config.toml
head_dim = 128
norm_place = "pre"
tie_word_embeddings = true
init_std_qkv = 0.0358
init_std_up = 0.0513
init_std_down = 0.0513
optimizer = "soap_variant"
learning_rate = 0.00991
lr_head = 0.0125
schedule = "wsd"
max_seq_len = 1024
train_tokens = 580700000
max_steps = 2216
Each number is 500 + 40 x the weight over its row's rms, rounded and kept within 0 to 999. Layers, rows and columns count from 0. Numbers have three digits each. The size before them is the row's rms in percent of the matrix's.

# layer 3 attention value, 256x256, rms 0.0358, rows 125-127, columns 0-255
089:513530556512484451493537480496540516427512488544551520549479593468575424466506579480551484458437499581574515614459458461513484515505536430410550481565504487527517454512512509422460514516439491514499554528526528458494519458519435508549527427517452507474516491513511486472581525535459499455504522569478512488549465479529468564496516512495557502507503490439565529440523501508515494581531468505536547494485471474506494551492434585563528485446553471497460488537524496563480542490485540574430539547443461476522489471481479536460529547455562523475541557467506522515486577621475434549473482501481538418499507447518484455457493516518545487481416501539508500552460531532492492542470467536481558501492529508548517514472412549471482453460499482487459499546447523460475430568441490
098:550561488530453494477597486491539493466465537480461502473510570519458557485568520429462573536538493526459501496510534483493484500486465460508540416509527499540560480510538473507504561463436478524492578464547505470570507525506504492493426422438517448476494480411542488521566492510528570522543526562525545506471507397497531471495438431497506530539522474505495525440528441519492500555503507548547504549472510427486518658436433467478499486506550437389504466555493492541540446546523471474428537500443476523492599434467522456447560533439493433486502462518495456510537494554515481518477456587584491484515447521473429526490490542543490529496488475533498565493509512508560463520456485478531499462476506456568547547509526499490522470547502436491491531498539442472488522483519515
102:521504526483502535444471497482491488455486460528455500434474541482512553480517448481473503467497466498449415509513549464491497502531529533583511513467428504458479548543500528505446567517512438491511541496544561585495462427543521507461524500533467519505456546551490449492508531502501470480421474534473556466497537514451497514517530488517535500529524476434569484533540492563489485494507513500507508443504481606517497486423478465478488423461535613500524544396446520503494413480455543441485492445484481471581436548411522539460500551531459469491579475549537476579473570514482498540497531501495470528464535509432434573504494544510556453467441511534435485482484536366559539522514520554493474541476506524509475519475565540483452491449460504578472483477443516483595478539452436
# layer 3 attention output (transposed), 256x256, rms 0.0445, rows 125-127, columns 0-255
093:532518467456482493508529496504526445511562559462514492548461469551514480589507500452488468506556528472441526487495491463505522522497454454543462574540554506469470528551503518462508479423498509417504458525501464526475510489470495454514465596442524518557483459498447502568541497521435537480538481481455493443565504529500541550451483540496454485517572530530534593476544437550492481492553498484386514525562476510532476460565543427475506485466463447512577460443422520466547492453502539460523488537499534582503488534534562521472469399531470457518546530495530463448484477531500539461514499466525535528489438448471474480481448498552430439550523501447526534493482399405513553503524424440505489497510415530519477415534550458480492455418417468478552474510501513477455527518509512
104:512471496494512534575517484550461442534500541477473488508530449439565452550485548442506487509459591535522421452430423545515497485496468523536488475515547509515492533527481540486547460504514576532525481461463538507482523506453566513474481533603439476502530539486550513531450541385451470505495487440554509517518442516443533485430521505494409498512528504516516432476461558475421497541466492453503497487468438563451488509539549515510538518447467518505570479532421496549471458460513492496560503543493451517513521592448596449509461497486504483529547448500454533431486503565446564468500506478427499460519452498513626452555505515518437485547517485461504486495428520426481552522471467491436545528541546538508444481498495451496450476475457455461453483496486482511452542534456422
104:525598512539527486490558530434466436527487603468502484518520514564439470516534470480554540457507453481542507458450493579398512440531518569543488539470514412548456520480472486547477515468528494499534545554510589517511490487551504554491453489458507498497462432510553521507491458511518472511455390533550445507514459495479480462459411523531496557440506474491513517487517539453483485442566479529469481489517515454525451558642482497534401518534480471519498510480434464521456509533526462497558484502458549458478489473515455518464437597532462531527474580480512590485500539529527487499526477489468493409465519546442474516481446494519490563473528514496511487484549469506449477430513528545495514518509486413535593509516447523500536470451502539511561485564502537557507531448535485
# layer 3 attention query, 256x256, rms 0.0358, rows 128-137, columns 0-255
124:569523514494512520553514557505524479519549540466495512478464529476483470514451516478451481500486431484475471579503502515511510506410530510468557616451518537519480585469505484535518514459495479519452463472471473500515420562520498508466433507510471485560559540494510464461491485460494508531480512525537510529438468443551503474488395415440581504524564429564521485466511493502480514496552430480559498525495427509543491438474484473555575536522513471485515542476522540470537495503590448517498479525466565527572421519570474450470612390511403500470451431525473544495497549436443456531492464502516555463480573508510465487485491517498517469512559514495486534444501536509485496540521467508572465505514523552505509437438459519495588470487488448546464457491574551506459443531552534
112:507503489534482444489524492494505439538511549520546509513475502508509498534469496482529515522463485533548528514570521484499495512492512482524612573496396497606515531537534556531538515454470457580476524424455451480452513509552488504470480459518398525476552532478439470484505501486564511496486519475580467479530434497524464537480447405505503495574575489586529415487552404477530495525562477590507481473425468549567450428546494510495538555461470478500436477465555460520538460491542461530490485518522523585534477466568533516502548453503424513520490458477531548549494501501456483442508487476505588531542550481459479480493519486510510467501533500484570453433476570547469497479507536456448513545546568536540502389412488507515505497491484531579482507527563492507487491513532502
110:442516425545458430521416489542514490539401481532420458503496482456548495554487537479520531501509529481519541497489529489494460493570492453466527508517463538504474472583453449541546509472471487583460475525557592509491490522547391467551514446451586489478474465526447470430512493446494525558518501536497547461510500477543397419538428516510470483520507515477474505516455505472566540544500567503488446494474543488541591516512550461500481473495503563491451484546543437523513471578483545568498509522478479483521544528513512498562492515497553486523496563556586484431473461438569448479469520515491512516456575484431497529466547495448503501474496517509473527533534510437545459510503498504553460518501543529506548478451480503482386421509513454505477453474414461502477417511441529
096:493493524487481609503518498467449549431498481445509542489479422439562423487498433496487540534482483521495448486521517501464550508440505518452502520384506523460495540507525517533423511594451476525544587499529522469442483549500498543489548537525488466480548465488571522504564511541466521549496486541462495489459467529506472530580491503509553538484535447496457412480518467542427436503454497491526522522413495517551527497516523440514504536469529486504584446464515576502525499486573490536533493493543522498563492530496540451525542401561508464521512419467428470548492579492485502490565512470503500497489487518552522496498457504469521495474556498493443496448452423549522421526485526541477525451419478573492423539580547500516542540482526477512470554541593467476497521492562417
103:507511532502546618482421518580536498551526421483477495486459487431600554482560537401463495488518474533477504568484502488470495496504560492491558521539506548497506556502517477467513460579491484468528511493521495496442428513518534454473521426502393538495552500549435540496521566449459471549490477431513611566492472467555450568471476480445523499522531391514487483524508525527467452496509486555528514532467520576507457450467483464535592510515523474509496490458542464451501565466486444491496553500496464473540507482507438510481436430482458536435527439464589474526489456528452496457477480527481536501509502484448499545553436497511474485528517534514509538473484481497532457488472465448530471483541489528513493514479405583524528440469455422544516458459562445528461541494470457
105:488524505542480514433498526480608544520464490564459490357398488479468515468505506453574494435536464468554479507509486470519524485530471478499520452543506436536494548448472480549521456477544522479534434533538500523582483517525500490561529464441475545508558531499461456487459465494497464516491496456552497483442537467512459463456465540500502512514543446569536481494560498577561469526449517522485497487519596504488504481520528415481499541514501507495529427558482419518457460544506446510454474463558468479454583462529555522542497528543459441512478519553479511419484559517546458535445536523517498498544551520490524541528470430510500377528450505496458465489498452585543552474421539573474502529544495484509474566492521520465553485450482505512499511503513499475557519454404586
101:525462457469463486442514440470507486465509567520479564552483533471511578524438479473522471489547457510510494461489540578493507507574444528515551521550439543533480480510469487551615487473535514517433434432500552476530480477464460490524500527509408518539481586518460580556563461480506488490597508488569464476507444464499444458505462486466524492495424574551544553510422503519515458498483539451509492450536481462520452552512510452514478517503421533537496530537438507542509513513516518551433539532577531531501536504456544545420437488393481542530424514541545503529479529473473475520506467556508553472445540468500519484508531495607586499501486471527466514466454519525496491507582524444488547495441587471522496520430523520490498480496438510520456425423524490507455490513499507
112:504525500454460495500470479501497417535456465512457554483472451536543534468513484557478531573545538539483473481499450486522540498483480528450590524454415498519499555480521519541526491427483526505488455496495463408496483577520491519497447572516477457526518505457525484420473445406500557500563462513481573439403488542513504572467473439495531499474483475470498459560551578454484473573593493512522491484404461421582458495483494563527514544504570534600532525437562485505493511514516507489537488554571437473559558543485470483547563482538465440437460521543514468447491596493502538456488476551476499536482542498484436490487506557515517503562466530477474493506476477512502521470457543580460508550555495560466488503504519539480480518501475591552477542529509544522537475494454528
096:458545504543472483488519528479498515522552485454480465572503484544511596532581520447520512499475478481495570531474492500478474502521511456512448546539447508522485535465516467407487487513500455518481542489489524496475470516485474447452542412525499546526469576478490556547423465519512448466498483521493536517516563467562561462487439515494457427519487543432531469441457499498573435547480560511469507478488501451474533572432466585525523426476529472513455584464565488503514472554448490510442563508507489471539445487487465460517459526501525547511450557448527522465537485554466503529481464466485522472468517513488609501458531498466443582492492580529451527541469513451523605501561484525517504535537470433531476415580497494511456397487549510456490516500407540470461483543572434
099:496532557555471522484509578514466494528411525522511526499533449450459484475453508487546483483444489432434522484538475459514494541524528503487415534509475422517473562455459492504416526510508550541478502571521420556546514532417518505486520547472576524442486499486574544489476423448498407541517455426489493529501502487500543543472431487461496482489513493550496461496465521497530480467504559518616502500537456476530474475457531476464485554488461483439538550532548426462498496464486532485474492553512498555451571494462455541517560478402506513506514543518399484517447495512503523487548545445569504509482482500540500575480536501555478424513451477468565490538576477481551445502503436540511522525562489548468465451574533519481457584508484525446496411558521492466497544565469533
# layer 3 attention key, 256x256, rms 0.0358, rows 128-137, columns 0-255
112:511520464463537505472517490469465450515477532506461449519535464447538557522461527469540508513468503515547490501471450571494464535565515412531485462483504468492414475515521523479404563419481473491526460546581467541470506469495429387533558555541512482546491568436526530448520507510443536461496547481529490552515461473484548521516517493529461503502570504503496493485582549550544495480505471568463453438540530457560454504491433534481499436507464499561577447477523486551439504458478501479489462488488500460529514461406500547451474562520466497567494540589527515474545456447479450450481541541481462498491538445432533499465480516494471455508531457513499452569427460480513526418475456435465552548524487521481487543511502505534579574540535521458527533509506380503411525521492482
095:462503473439475497559425548529507498483410539561510489457506448526545472495540576540460538487533440490473505478501478489463457457579495517447558456491515518426518518494364433541463481510479527400501507456451497548455462541536476537469501582422561499514487440550561426546474441489524463518437546494354493523482535506542470427461570457509507499433498452495503459568487555482518460503557492497436437469443537479495469529456464486513518475508486456473521547571446485559517538544493495511499450534476513485458500510477458472523468483507509459466543462471502479515530598417528394549521450488501497471509462462486528524487508440487499532488532508574476558469577446419536520499462489567535514493462511477491545523462472464495513506494507465458560506470469511507522516511503517
109:511546515528534461445542500493476528490499476478508582486454451458514556465514382512495457531476539541453508553503477542512483495530568488590560424575476490493483513449482528492470599486537502526491479446508504497441527489486458438503494514477509483443515488517501551523523438485457480487538476494422513554537507435533559561527516469477547485506515426507499498515546472554431467472517500550459480394545555520541466456518400520479528506445531458483488513532522507487393535410497444514479426469513540428527495456515444541443467481533460535528471427489480541467472472509433464507503454464521449429560497502494471432495473466531557576497577554488424509529396523479487516439487514457534504472458482427482487491482488532549532533478461588475566548550482463484485527516552517
094:501473456490469484452549443481488428451488489507564415447531598560395508502495506471429481483501507482576476554529489498523522493495494537560472527531513499579513449510519499486542483509506476514579466476459514612522545496480579516503496412498494513429516525520510509473453524532475508435566395496515457504509477461541482477531552559472542495524499558504486534470525456500543538563483498446485490546502531470474539505554553498492489517529600483455539550426485484498498467603447533525498502505498485488515510500505505464543478515463629508472444503460435496486535512506500567530517364489494537484468453547475499521504481541475475485549486519471456513535480473498575453507485452461446422546546537402521475534429399516532512513518540508484527477499472559504486491508557586
112:564448527470517504498466454534481433507483508479466600451477450514550542550439598491487560496482465474489512518537465558584538502518495515546483514473473517538440487429467470509532545476520518517479433533551515520513533506542584476497459493525568489541508572453445487447455448478509496521494477486526553475539511448496514493493511449557518525452472591607502554477505478568551432487542509452501457504490525494501499502561519500579492492431526457558466557431519536546483472525511532511532494640493488549469513465507483510505535482487503520516443553599475606520532541465530463522538505500548483497509541575473501543481550540499495586418517499464501545558510418484508529515479479492556481457442482493502520524504476501605511491479498509495464472579522535616553474543496509
100:476537512481489474451474523495467525529449533456539531569529483466561480560517492536422470475497509503498496505513457532509496449492569493554450509494530591486593587525527509468525536540384485527492540484446472514405490469491524522499529506511475455471509463463537508469541556478493465541452459527496562514503466471489503537469512475510505520567464494495549561473477463533422573415481472465435497462523457529473471462533523580452421456499465546515395491465543513494489497532439510528549491513457534571494422504476505531537560375541505504530512490472532518548412535529499545419532502526525495458537430506416465486490524492458526608462497521452532525494461505440463467552478508518481461587507590543544511565424529524487451471509505498502505497536548466471487575517508464
094:492448561539479527482464502514536508541576515444498456533449563503441438522532505524515532521495526540460427528479543509495436497444560505561528437434475509453499400466507518456489466555507485462474523531495501470479496514503461468503519547509579588580495443484502506531529506517506449493437520495459476498465519529507579502437504589538449469491487354448498476503589542523522492525505507471494547482493434513448563445537493536493583459507551497494494498541499514451480497483555499493531476473460460453541486460501507499432487578554468433499557459471451385470453461445498568471473511512520436522532552479500498508518483551448408473474500442486487498425544488559471477482453492461522578474535488579532505441562481479442509490548504438507557551526495535540515494474448448
103:543547512499543522467481549514584472484468530448572443515564518433491563528514486497584484494509502498517460486502442467482518514499556494461487463490551521475504537509468444530409478457498444519546468581579505554534569512555516450543587486487495484471525568471485532516571566504456502435439565467447574540472483555517502458519498485460532526487489440524476459417418473419487556476471532540520431539538527499515554538455476541438495513482543570524461487521507588500485540442547531512527515468456456486497453482482488540440501550547520507542502496548540519520581425513503529427476479492520530504482501472493462460491586482533471484435528511506539480467453624495509500551477500456531542561496483471456482475498453439508497564438544421449468483516468516571452552528528502
103:518457475515556546497507519520532487559427468579495518497500500512542485487560411473474541516508473541513484574493513436517500530530510492552543477413526520511474523560484533469516579516451567487539525522447479492501497459428515479513461552465514468515530498495440463494491531470550531579540432455450506555458497492449465558526512514523466475452512521507485491548598452494442544452564470526466465446535489455477409409568461530493531503497473465533469507544496490488509498441492479493512556502486514552470500485501495569464470468492511475634513546566523553509505483483570438573511484456474546521554464561418471475464467516559497512536513556532486476523442462498514485443454584476538529476397516511414508571519531578509500512537512607460492517462578494506539513456438472
099:428498506513550474503560467548476565470553521544511477509480489545505462529509521453438495488551491536587546481507502425432383462453516497523504491452588485420526534455529571461462468512539479480496494484445525554507484460501459549539498470481473497462514475494498486492468515542506496499522564523460502549509451473513480479518517554477468495446566502442642481509472556450537561469449514536493497518509480479547522503605453575487502426465548498547440489487496531462496507471519482554534511457437466478530459497545489542557571496552535545504501439501495565633522524521435408520488504547518454429531489491458482450464503492440517532571604527518508492553466526447477510476516600533557490504476526509525499486494520482526493480508462530516552567476533521511450549487539414